{"n_head": 4, "n_kv_head": 2, "positions": "rope", "qk_norm": false, "attn_scale": 0.125, "bias": "none", "init_std_down": 0.0586, "warmup_steps": 200, "train_tokens": 326000000}
Each number is 50 + 10 x the weight over its row's rms, rounded and kept within 0 to 99. Layers, rows and columns count from 0. The size before them is the row's rms in percent of the matrix's.

# layer 6 attention output (transposed), 256x256, rms 0.0507, rows 172-180,236-244, columns 0-127
117:59 41 45 49 61 56 57 62 42 63 36 49 28 65 55 49 64 50 29 63 43 76 40 67 62 47 56 48 40 50 54 50 45 40 53 37 49 58 43 38 46 43 31 45 38 57 34 46 39 52 45 59 52 51 48 49 70 39 39 55 54 44 42 61 53 61 47 40 57 67 62 45 47 55 41 58 60 69 38 45 39 53 47 58 47 64 54 53 40 58 37 45 52 40 45 52 52 56 36 43 67 57 56 53 55 44 26 43 41 54 54 44 56 67 58 19 61 54 48 31 51 43 46 48 37 32 45 52
127:64 66 57 72 34 47 49 45 30 62 29 51 27 44 56 43 44 70 36 60 51 51 46 50 46 42 69 30 59 38 43 46 54 31 52 36 49 48 60 34 53 60 40 50 40 71 54 54 46 46 56 54 45 45 37 39 50 43 56 56 44 46 46 56 36 49 56 40 44 69 40 50 53 58 39 52 68 53 40 55 51 45 46 63 59 63 41 68 44 63 38 52 39 50 47 50 51 55 54 49 70 62 42 46 34 58 44 54 50 52 58 41 36 27 61 35 45 46 46 42 62 54 50 56 51 29 44 47
111:50 52 52 37 50 56 56 49 74 59 41 50 52 59 45 58 26 56 30 57 40 40 55 67 52 40 59 43 24 43 38 38 39 57 26 51 50 48 64 33 53 57 47 47 34 37 69 40 49 56 43 74 42 46 45 49 39 49 46 45 49 50 63 51 52 50 52 37 32 42 46 54 37 44 54 46 43 60 71 54 44 47 54 57 64 42 59 41 65 62 51 45 37 53 41 34 63 46 42 49 55 49 40 53 39 51 34 40 47 36 37 40 51 60 52 34 54 65 44 64 60 54 71 37 44 45 51 49
121:31 33 47 63 40 68 52 55 47 40 67 58 55 45 50 47 57 42 49 52 52 55 56 57 49 54 45 61 58 52 60 47 32 44 68 42 63 54 41 70 51 43 48 52 40 59 58 62 54 49 65 62 48 47 47 45 38 70 46 48 53 55 65 48 49 46 40 31 45 49 54 21 52 49 29 58 43 57 51 55 62 74 57 53 50 62 39 59 43 40 40 37 55 60 44 51 34 58 38 48 25 56 47 45 56 52 55 64 38 62 48 39 43 59 29 49 61 47 45 64 63 42 43 47 51 64 57 40
131:68 60 37 51 46 56 49 47 57 55 44 67 51 44 30 51 58 49 43 55 40 47 43 45 65 56 47 47 63 79 47 52 61 51 49 50 39 54 47 42 37 34 56 48 41 51 63 39 49 69 62 44 45 35 56 51 95 55 51 43 47 39 48 44 38 56 50 57 39 48 50 66 52 52 40 32 35 61 50 62 52 51 63 65 45 57 47 67 54 38 53 53 51 43 51 54 50 37 34 59 67 64 45 52 62 58 48 55 41 52 49 49 62 52 48 42 42 51 59 43 41 45 50 37 47 51 44 38
124:61 34 44 41 40 45 57 75 33 55 52 45 60 48 44 61 40 44 51 55 45 60 66 78 42 36 50 39 56 33 38 54 39 62 38 54 46 51 62 54 40 54 59 45 33 46 56 46 45 59 57 37 61 49 38 46 40 53 43 53 59 57 58 60 46 41 48 42 41 46 42 44 56 62 55 41 50 63 57 56 59 42 61 51 50 61 31 63 72 50 54 51 43 64 51 48 52 55 47 53 50 51 35 49 76 64 46 50 56 32 58 38 57 43 62 58 35 56 46 56 64 46 43 34 54 43 51 45
119:42 41 60 44 49 62 58 73 47 41 59 54 57 48 49 51 56 36 58 70 48 48 64 61 41 53 41 63 47 46 54 36 39 36 60 41 51 54 44 61 60 49 50 56 61 51 40 56 49 53 53 40 58 53 52 51 51 39 52 51 40 54 46 60 72 46 55 33 43 51 63 50 52 60 36 46 52 49 44 48 55 68 46 38 43 53 48 48 27 46 48 48 64 68 58 41 21 44 36 61 27 68 50 28 43 34 53 43 50 53 40 57 66 64 46 40 73 41 47 60 66 26 46 34 65 52 42 41
115:79 48 66 52 55 40 58 43 42 60 39 38 49 38 66 22 57 47 44 44 47 56 53 47 48 33 43 46 22 42 50 44 57 48 42 42 42 31 49 38 39 69 60 39 63 39 45 52 56 51 59 54 32 44 40 51 54 43 41 43 45 40 53 50 41 54 58 49 54 40 46 54 52 62 63 52 48 55 44 47 49 40 45 59 44 49 38 52 60 57 52 56 35 43 41 38 79 53 59 48 63 43 50 53 38 48 47 55 45 49 51 37 44 55 59 61 44 53 38 38 60 54 42 61 43 48 63 34
117:59 49 50 33 67 53 56 41 74 57 59 59 62 59 44 63 51 53 47 42 60 28 50 58 57 47 59 46 39 63 48 50 67 55 41 60 31 43 54 29 38 54 56 42 40 33 45 51 64 48 43 46 53 39 60 55 50 49 46 42 56 54 33 46 40 65 55 63 55 59 45 43 51 41 63 44 55 50 56 59 60 44 42 34 45 35 64 40 63 50 63 46 53 49 49 52 69 46 53 49 45 59 55 42 52 35 48 50 55 39 52 39 38 38 40 45 39 61 49 52 36 71 35 52 41 50 49 59
094:63 53 40 35 60 47 57 66 35 65 47 52 27 57 47 39 65 58 30 58 41 64 28 64 49 47 45 52 42 38 44 59 42 30 48 45 58 57 45 34 53 55 40 53 49 53 35 46 28 55 49 44 45 56 67 54 65 41 40 56 58 46 45 50 56 64 56 54 58 57 67 43 55 44 50 47 55 66 55 44 47 47 56 52 56 66 39 53 54 47 39 54 34 46 34 44 58 40 40 52 70 64 57 53 72 49 35 63 40 54 54 45 56 73 49 43 52 43 40 44 59 50 42 44 34 37 44 55
108:65 72 48 73 44 53 56 47 29 52 43 59 34 50 52 47 50 83 42 60 47 45 42 55 54 39 56 54 68 55 47 48 43 37 62 26 42 41 45 35 52 52 44 49 56 68 52 57 48 54 45 49 48 32 46 36 60 36 59 44 43 38 56 56 37 50 64 43 46 67 49 28 62 65 43 45 61 45 41 39 54 52 63 69 66 59 41 74 38 58 40 45 50 52 60 56 46 44 48 47 57 63 41 49 23 52 47 52 39 51 63 46 40 37 52 46 51 48 55 50 58 59 40 52 44 47 56 39
094:54 46 68 45 61 56 48 56 60 53 53 55 64 55 42 39 38 56 41 63 50 57 51 64 46 36 51 55 35 33 49 44 38 63 29 53 45 52 49 35 66 54 41 52 60 36 68 42 47 67 48 70 49 27 50 46 39 46 40 40 41 50 59 60 51 50 51 35 35 43 43 40 30 42 50 39 50 66 67 67 51 68 60 56 68 50 62 31 57 58 50 47 24 55 50 37 56 46 43 45 65 54 40 60 24 52 39 44 44 44 31 39 55 74 44 39 46 47 38 59 57 38 69 26 55 52 37 47
102:34 37 43 62 36 63 53 54 48 50 40 55 49 52 59 55 49 49 57 47 42 56 49 62 51 50 61 59 48 66 53 47 29 40 57 46 61 46 54 52 60 43 51 59 58 45 37 60 51 43 64 63 45 49 52 40 48 54 33 50 40 59 66 45 49 41 41 30 53 52 47 42 46 53 42 53 38 43 57 62 66 65 54 48 53 59 48 43 34 52 41 30 60 33 47 52 52 68 46 35 38 49 43 44 65 60 45 75 51 60 39 29 48 66 60 42 47 38 52 51 61 34 44 69 42 46 59 45
097:63 58 37 39 42 62 50 49 55 52 40 67 38 43 35 43 63 55 37 57 36 55 40 43 53 57 49 42 58 66 44 54 59 49 51 47 43 45 52 53 43 48 48 40 47 44 55 42 54 50 51 39 39 49 54 45 96 59 46 41 52 42 38 51 50 56 47 58 42 45 55 60 63 64 38 41 51 65 50 61 47 44 58 50 32 65 40 82 55 34 55 62 43 47 49 60 64 40 40 51 58 71 62 45 71 48 45 55 35 55 45 55 41 56 59 42 43 60 54 47 44 47 44 42 39 47 52 41
099:52 46 55 41 36 32 60 77 39 64 40 37 58 42 48 60 33 40 51 56 51 62 67 71 57 37 64 46 51 45 49 43 44 58 31 56 41 37 57 44 50 40 60 41 36 36 69 46 44 65 55 52 51 44 34 45 33 52 43 60 57 52 47 60 50 36 39 36 44 42 48 39 47 60 59 35 44 64 70 65 64 39 66 56 44 55 43 38 67 47 44 52 41 49 55 61 56 53 47 55 54 42 24 45 73 42 46 45 49 38 59 38 52 40 49 58 39 62 43 57 64 53 57 48 45 49 50 47
096:49 43 59 52 51 46 53 62 49 61 55 54 43 36 54 37 45 50 54 54 52 46 70 66 54 40 52 61 62 48 44 29 59 45 51 41 45 46 40 57 62 42 46 56 60 48 38 55 52 48 64 41 64 43 44 62 45 31 49 55 42 52 54 65 63 45 54 24 47 48 53 34 43 52 46 49 50 54 53 46 57 70 34 52 50 47 58 38 28 44 34 46 57 55 68 35 38 50 30 39 40 46 35 35 44 47 38 44 42 49 28 42 70 57 48 40 75 35 40 55 65 26 45 41 56 45 46 51
088:73 43 65 56 46 48 53 55 41 51 39 47 54 36 58 13 55 51 38 50 35 55 62 59 54 39 33 53 31 55 47 57 53 43 52 46 48 40 39 38 49 64 58 47 63 45 62 41 52 60 65 61 45 34 48 32 54 46 48 44 51 45 43 56 48 51 46 47 46 34 48 35 44 65 49 52 44 65 47 54 57 40 39 55 50 48 36 68 51 55 50 57 42 48 56 42 63 53 41 51 68 53 48 57 17 51 54 44 44 41 38 39 47 57 52 69 42 58 37 49 58 54 61 56 50 46 70 27
091:59 45 66 24 72 50 40 39 64 40 64 57 52 51 59 42 43 51 43 59 52 41 49 60 46 50 48 40 40 63 61 46 68 47 43 53 39 52 57 34 52 55 47 47 42 44 53 37 55 62 51 50 54 36 54 44 54 46 56 44 61 46 42 62 59 66 45 66 52 60 40 44 40 42 61 48 58 58 48 62 54 36 46 36 55 39 57 48 74 56 59 51 54 55 59 54 57 49 45 50 58 66 47 50 34 31 53 38 58 24 43 44 48 48 31 56 41 63 49 70 32 72 54 43 50 59 39 48
# layer 6 attention value, 128x256, rms 0.041, rows 109-116, columns 0-127
120:62 44 32 51 42 42 47 46 46 44 53 34 61 58 47 45 48 43 61 52 55 38 49 52 60 52 68 64 35 56 44 60 45 50 73 41 50 58 55 32 55 51 48 32 43 54 37 59 53 51 50 46 75 56 53 43 66 64 66 55 42 32 60 46 54 66 52 37 32 52 52 38 61 34 46 46 59 54 47 46 47 58 41 40 52 64 57 75 48 58 28 45 62 50 44 42 67 49 52 47 55 68 51 65 48 51 28 53 54 35 42 37 53 45 73 47 58 41 66 69 50 57 64 37 59 61 77 58
103:53 42 53 47 57 57 61 45 57 52 43 30 65 44 65 45 37 56 56 63 43 52 53 49 46 34 59 58 32 42 43 39 42 41 35 43 34 54 49 35 51 55 40 38 49 53 47 51 59 60 47 58 47 49 43 56 45 46 45 53 59 43 55 48 56 44 36 42 44 45 50 57 36 52 38 65 47 67 71 49 56 54 58 57 57 53 55 57 50 50 55 55 41 40 51 47 57 35 63 44 60 56 52 55 48 56 40 62 35 59 49 27 50 53 29 48 47 66 63 44 53 49 68 49 56 46 56 46
111:45 31 60 54 43 52 65 51 41 44 56 49 65 34 67 90 47 62 59 51 52 36 72 56 66 53 33 40 49 49 59 59 44 40 47 63 40 53 51 50 56 64 57 70 45 40 53 54 38 58 43 50 55 55 59 48 65 43 53 52 25 62 47 64 51 30 47 58 48 27 45 40 58 45 42 57 44 47 48 60 55 43 59 68 47 44 44 51 59 50 40 39 36 71 57 52 53 62 49 42 53 40 57 40 58 41 41 43 56 54 55 45 42 60 53 59 55 43 54 31 40 39 56 47 35 51 48 63
121:56 65 54 43 65 48 58 56 59 55 57 55 55 59 44 43 51 44 47 48 40 63 43 35 47 46 37 42 30 53 47 37 57 54 50 36 60 55 47 32 30 52 52 47 47 45 72 48 36 45 42 50 34 43 59 38 38 59 50 56 33 31 59 65 55 57 54 61 55 49 70 52 55 35 46 51 54 55 50 44 58 40 47 56 47 59 76 74 60 54 68 68 38 58 52 63 59 53 45 47 62 62 37 55 58 59 44 37 31 47 27 45 52 48 49 60 62 49 66 47 71 79 47 35 56 54 43 56
119:60 44 44 56 38 42 37 66 52 66 68 59 30 65 47 51 46 56 44 60 55 61 85 63 48 62 38 51 53 37 68 32 65 47 62 37 57 45 61 21 57 36 54 52 48 55 45 44 57 47 60 50 43 45 45 61 44 61 49 45 60 44 46 53 58 43 49 51 52 42 59 45 41 47 87 42 42 62 53 50 44 53 60 56 46 43 35 64 50 57 60 46 49 43 49 53 32 51 53 54 70 56 43 61 61 51 50 48 54 59 70 31 46 46 65 41 50 64 61 52 56 48 58 51 47 52 60 48
108:47 47 66 42 60 62 57 59 55 50 51 47 46 49 65 64 49 45 40 49 73 50 50 58 50 54 51 48 43 35 41 56 55 39 55 45 59 42 31 57 60 62 56 48 53 45 43 50 65 40 49 48 53 54 32 41 58 46 47 62 43 46 47 75 55 59 47 45 40 41 63 38 48 47 52 48 32 45 49 41 59 33 69 65 47 51 49 51 44 43 44 40 35 49 68 57 37 48 34 51 36 50 55 31 50 44 44 53 51 52 34 30 38 59 48 53 46 56 39 39 40 32 39 50 46 40 26 50
115:64 52 60 57 43 56 58 49 44 37 48 55 43 57 48 48 59 49 51 40 58 53 27 51 42 62 53 61 50 50 42 67 41 47 55 38 44 39 56 40 49 45 50 52 65 64 34 47 38 41 62 41 55 39 52 44 53 67 60 53 66 45 67 51 49 68 37 59 58 43 45 48 49 37 52 46 28 62 42 58 44 53 34 66 46 56 51 68 35 35 53 54 58 35 48 41 49 36 46 53 38 49 67 74 35 49 47 39 52 56 57 52 55 45 45 41 53 65 51 53 47 53 51 39 48 54 59 55
110:51 36 49 50 64 48 57 43 58 50 61 57 40 27 37 37 52 61 50 44 44 55 50 57 57 50 48 42 51 58 33 47 45 55 51 46 45 53 38 45 41 21 32 54 57 55 59 46 58 36 45 63 48 39 43 60 40 64 75 41 67 47 38 41 57 41 61 61 60 68 33 45 37 67 44 48 63 53 54 48 58 51 45 60 55 52 53 55 58 39 77 56 60 51 41 39 58 48 57 57 65 42 53 68 55 47 68 54 42 57 44 45 57 49 33 54 42 52 32 50 59 65 54 52 54 60 49 43